From a checkpoint of a small transformer trained on Wikipedia.
Size: 12 layers, width 256, 2 heads of 128, MLP 1024 tanh GELU, vocabulary 8192, 13.7M parameters.
Architecture: LayerNorm before each block, learned positions, biases, untied embeddings.
Each number is 128 + 32 x the weight over its row's rms, rounded and kept within 0 to 255. Layers, rows and columns count from 0. Numbers have three digits each. The size before them is the row's rms in percent of the matrix's.

# layer 2 MLP down, 256x1024, rms 0.0569, rows 218-239, columns 640-767
101:165105128080098135135144108199098135105132136178167091137134143145129045155156144115124166117138126078135102129143130225121123089090168165131159123095116152123141137168073119166145085162143104091150121106141130156171181174153155119075185163169151143109147052136077186099137118134103139151145125123056154160079081115112134140124185149166093126085122155112094177123118119159137126119144
097:149100188157166116064158111154134117115130148178163104099088165122130134169141065177093087092134089119129104089126104180064138114118176128136141149115164127117139143135143141164074100140160175103095138145137168097108142120096099109150112185134135145106159086091127152174131079135150155138121185151144160153149143127127123116104090142114124201117155108120115165205101103162107187120154
097:137080101119125126125160154157110120109163109136128112099154122129170126110139138147089086162114145156153147163127108166032149142149115158130116170170147120109083185108117121187148146158145146154118163108118142020152152108134114128120112090068099127095150128120177108203115128116139178154112133134142152134173099148120093087102142137134088120147151139134167104138076117158189128079206
098:145101149107056110088113161113133089154153142153110149162113096113116117164094113118087143126155177177130158179151123102131108115185081147140161170126204150175109109096097088142111153108129168169117109099140141121123081209155099110109118188153173156147119097115125083114104134140150145123112111107160112116149107137102128076149109118156140125148122126034113136161147096147160074119160
098:128143066085145116126055136103087193117138137163092090110121112104143125114136181158125107116104144093134124080140121082079170106101146141146126107155089151079122158082154139167123109148085182176151196136137113109087144072124151131130158123169125143111139125163118106116108057141126131129086100118080096104071128110170093115162123110113106129116090131094061105134065136099090159035138
101:132211170156101100129101086119135163121147120140093057100126111128102123135164137117109170185128126161123170185150121082146105168084103095130130188093164193100142106113153087144085172147172079144125147134131109143152127157054161180057143119112095157148136130143116138124137133138136147093104126133106124149109123065181125091164143071096120103122107102139140117121132162195141156134101
103:148102175072130120062078085126163121132174107084148117102051178150100160132096166168082148136111200121119119110077075151135117112000166144161110139112141143141121090085088107182122116084142084163085118128117156162114132088079109126143116097105164173132084102144095145126109117177083117118138126173124177170161100147178140141093110091142126121192109174195119165160106066113110111103099
097:097080111101159133162178106109072134122098146098105130150117208142130088149154104136115195132130080101103113115103119169143142083048103121116178179181098102149108100133066100147117150164097132084092171165159164123164147150126108100150148171169194138147185127150098152115112099136129154044068188115101193157139105089141168099098128096144102166165155129125089155147134113110104139115119
104:102131139146121180143093193171141140166203164110123181185080131136106122155075142108131072107185133133149154162116187195159155183136130157120107091125150090177131130139134143124187140102071097122173154135127115123058118141161127123102158169158084158135105172093154099159150103126100122124105110103158192148113105135128132150101135097131150131152028134079163098110110193150139125108171
098:178135149107175121132166164127166164117105081131145119100188093197125133065093129112129121088187098141179191079171066109082162093099162087132099138128101138111124092115108137147069120100077144121068118094112157093076079066133169162127096155091116158172122097141118149112107108092095088129142186136111155127109148139116087094121142127133102137144109114137101182167135167162123106154187
105:124150118111172080079181089165120115137113170105137110169129057124111112070146154149123152158106142195138149153141089170185107162123107122181134132114143150141110108145130142080055166109165178081107075139195037102139087090154148103187166121149140114073123100124116142126132155109126115042124113156117094107189095107142134144120095128066129183150108149066067192138155135103166064122101
107:141079128153096135123116125140191210139137083141087131114156128144125110125101138191165165134107099140176126141128099140168108147099100154155126123086161187155105115088127169086112153099175132115133130122126110217120136102115186155168085175180067115159050150122080140128139083148109141101129115133118140071121121106157099136125096057136133104155086119123099093188119084123136140114099
104:115117118101141139133136121107161093089141180096104146128127098131171196091105168116145154162162123118099149086150141167122130119194096162150095099178079153098169080086119143123105146129139151093096119100124090130035131069129151133151158126102107135145129158156015055126135109195130121106108160151096136106150158132120097109169123107126140075095121144152101084159088087092137140117110
094:051129113157114081117139145135091127115135092100123105155119111099154115130151121112212159145071155140113103067086100102125181137057115125102156131132111074127101177086111106140109149127167101110151149105154180134186106150159183132095111169094107146148164166084174078150148137104111140107089161114123195109203094100102065135150102149141130070135080139144153152143109139087148095156154
097:108115151125141144122132100143086171146073155095142101111168128116124092075162126169096124111154154136122110136142058140168133113099112212105167153153131127106165181131185151130176126111113188124067076116188083103134116116183107141106099171126163116110103110114138095148127142068092151133142086136125155201173156107112099087154147126063168141153134156222087084130138098071145173126083
101:120113150075156166105098134118044039147075198075115083115182167135131102105185152154114113130064058116163177080116154077157150113151176124157123103141171212174115114096181210140159159167128108107151163130132101122097123123126090142125158106099178118178123142186172149127159085131118115184146120063087088149083167072144140161139144134154088162095172130146137177059143108101095096181163
103:151085180111096183152177148113167176125129106186128149141134121143132099200127144125114127161107125114102177103156154133123113071125170122116110105160171197111179186221117129118064137209215088113094125135114136133092153151167160109137144122145137170135142067131122099123116173151111161117155122107146131076183139155132174167106203119173120218126138166160100123132143123108137117114120
097:156113122112130096136163121082133210092164145121126153078080108101128113131146080107126109146128099108136142107174104174126121115160103112152159135142159155114128147116111097076175129137136091154099114149128124188133157131131118124149129170131115175056132109109114137053106098139141183128098089114134083155158107146156109188167131140161131184160077133107148131102095130074121089133131
097:126166135153152154144127087115134138134121130179159131157069146146211113135049132113100137118091144195081106167165156129113132159115166106106133082182156110146150105126175189134131155099182116165184107102147108093139120150182169161109029124170105156100139142114104166091139132116136114161075179155130162077146121092138106161185192151077140130104148179104124117103120129091092115120142
100:092161090095083157145082099109166145111124089149119103062093160141098141105067149114136107129120145124123126108158073141180155075169054090072179066143101106080178128127174151160073094130064102078144142118097136112136101125175132098128129156036097096158114131170126139100117131130095110097126112160113094096066134029143139116122113104089107091125058045119068121141131144127108127141145
100:197100119087151082105125151129122095140120082141182067120194050150155139161130131108114107114098074143112094121126151171115128143168151136148141129127149170155104106163130175086119120138157172167118156101177123096093163179098145131120168092102136164114173166178110097169112145162146134155179140164154125126097185098099123126131160129150018136068130120092104171090138137132130178078103
096:121139123147132124149169115103137128141058097144168150117127146136083106167060113120143176118169162120157123135093122142195105086135130136155113141118097181039127082096115134131085115131123126098151155145137074187139133143159150082116201129138133120125140096154105094105110139136112135135175181158167123078086130108091087145088141131108156102107165149095155092154112147174161132123113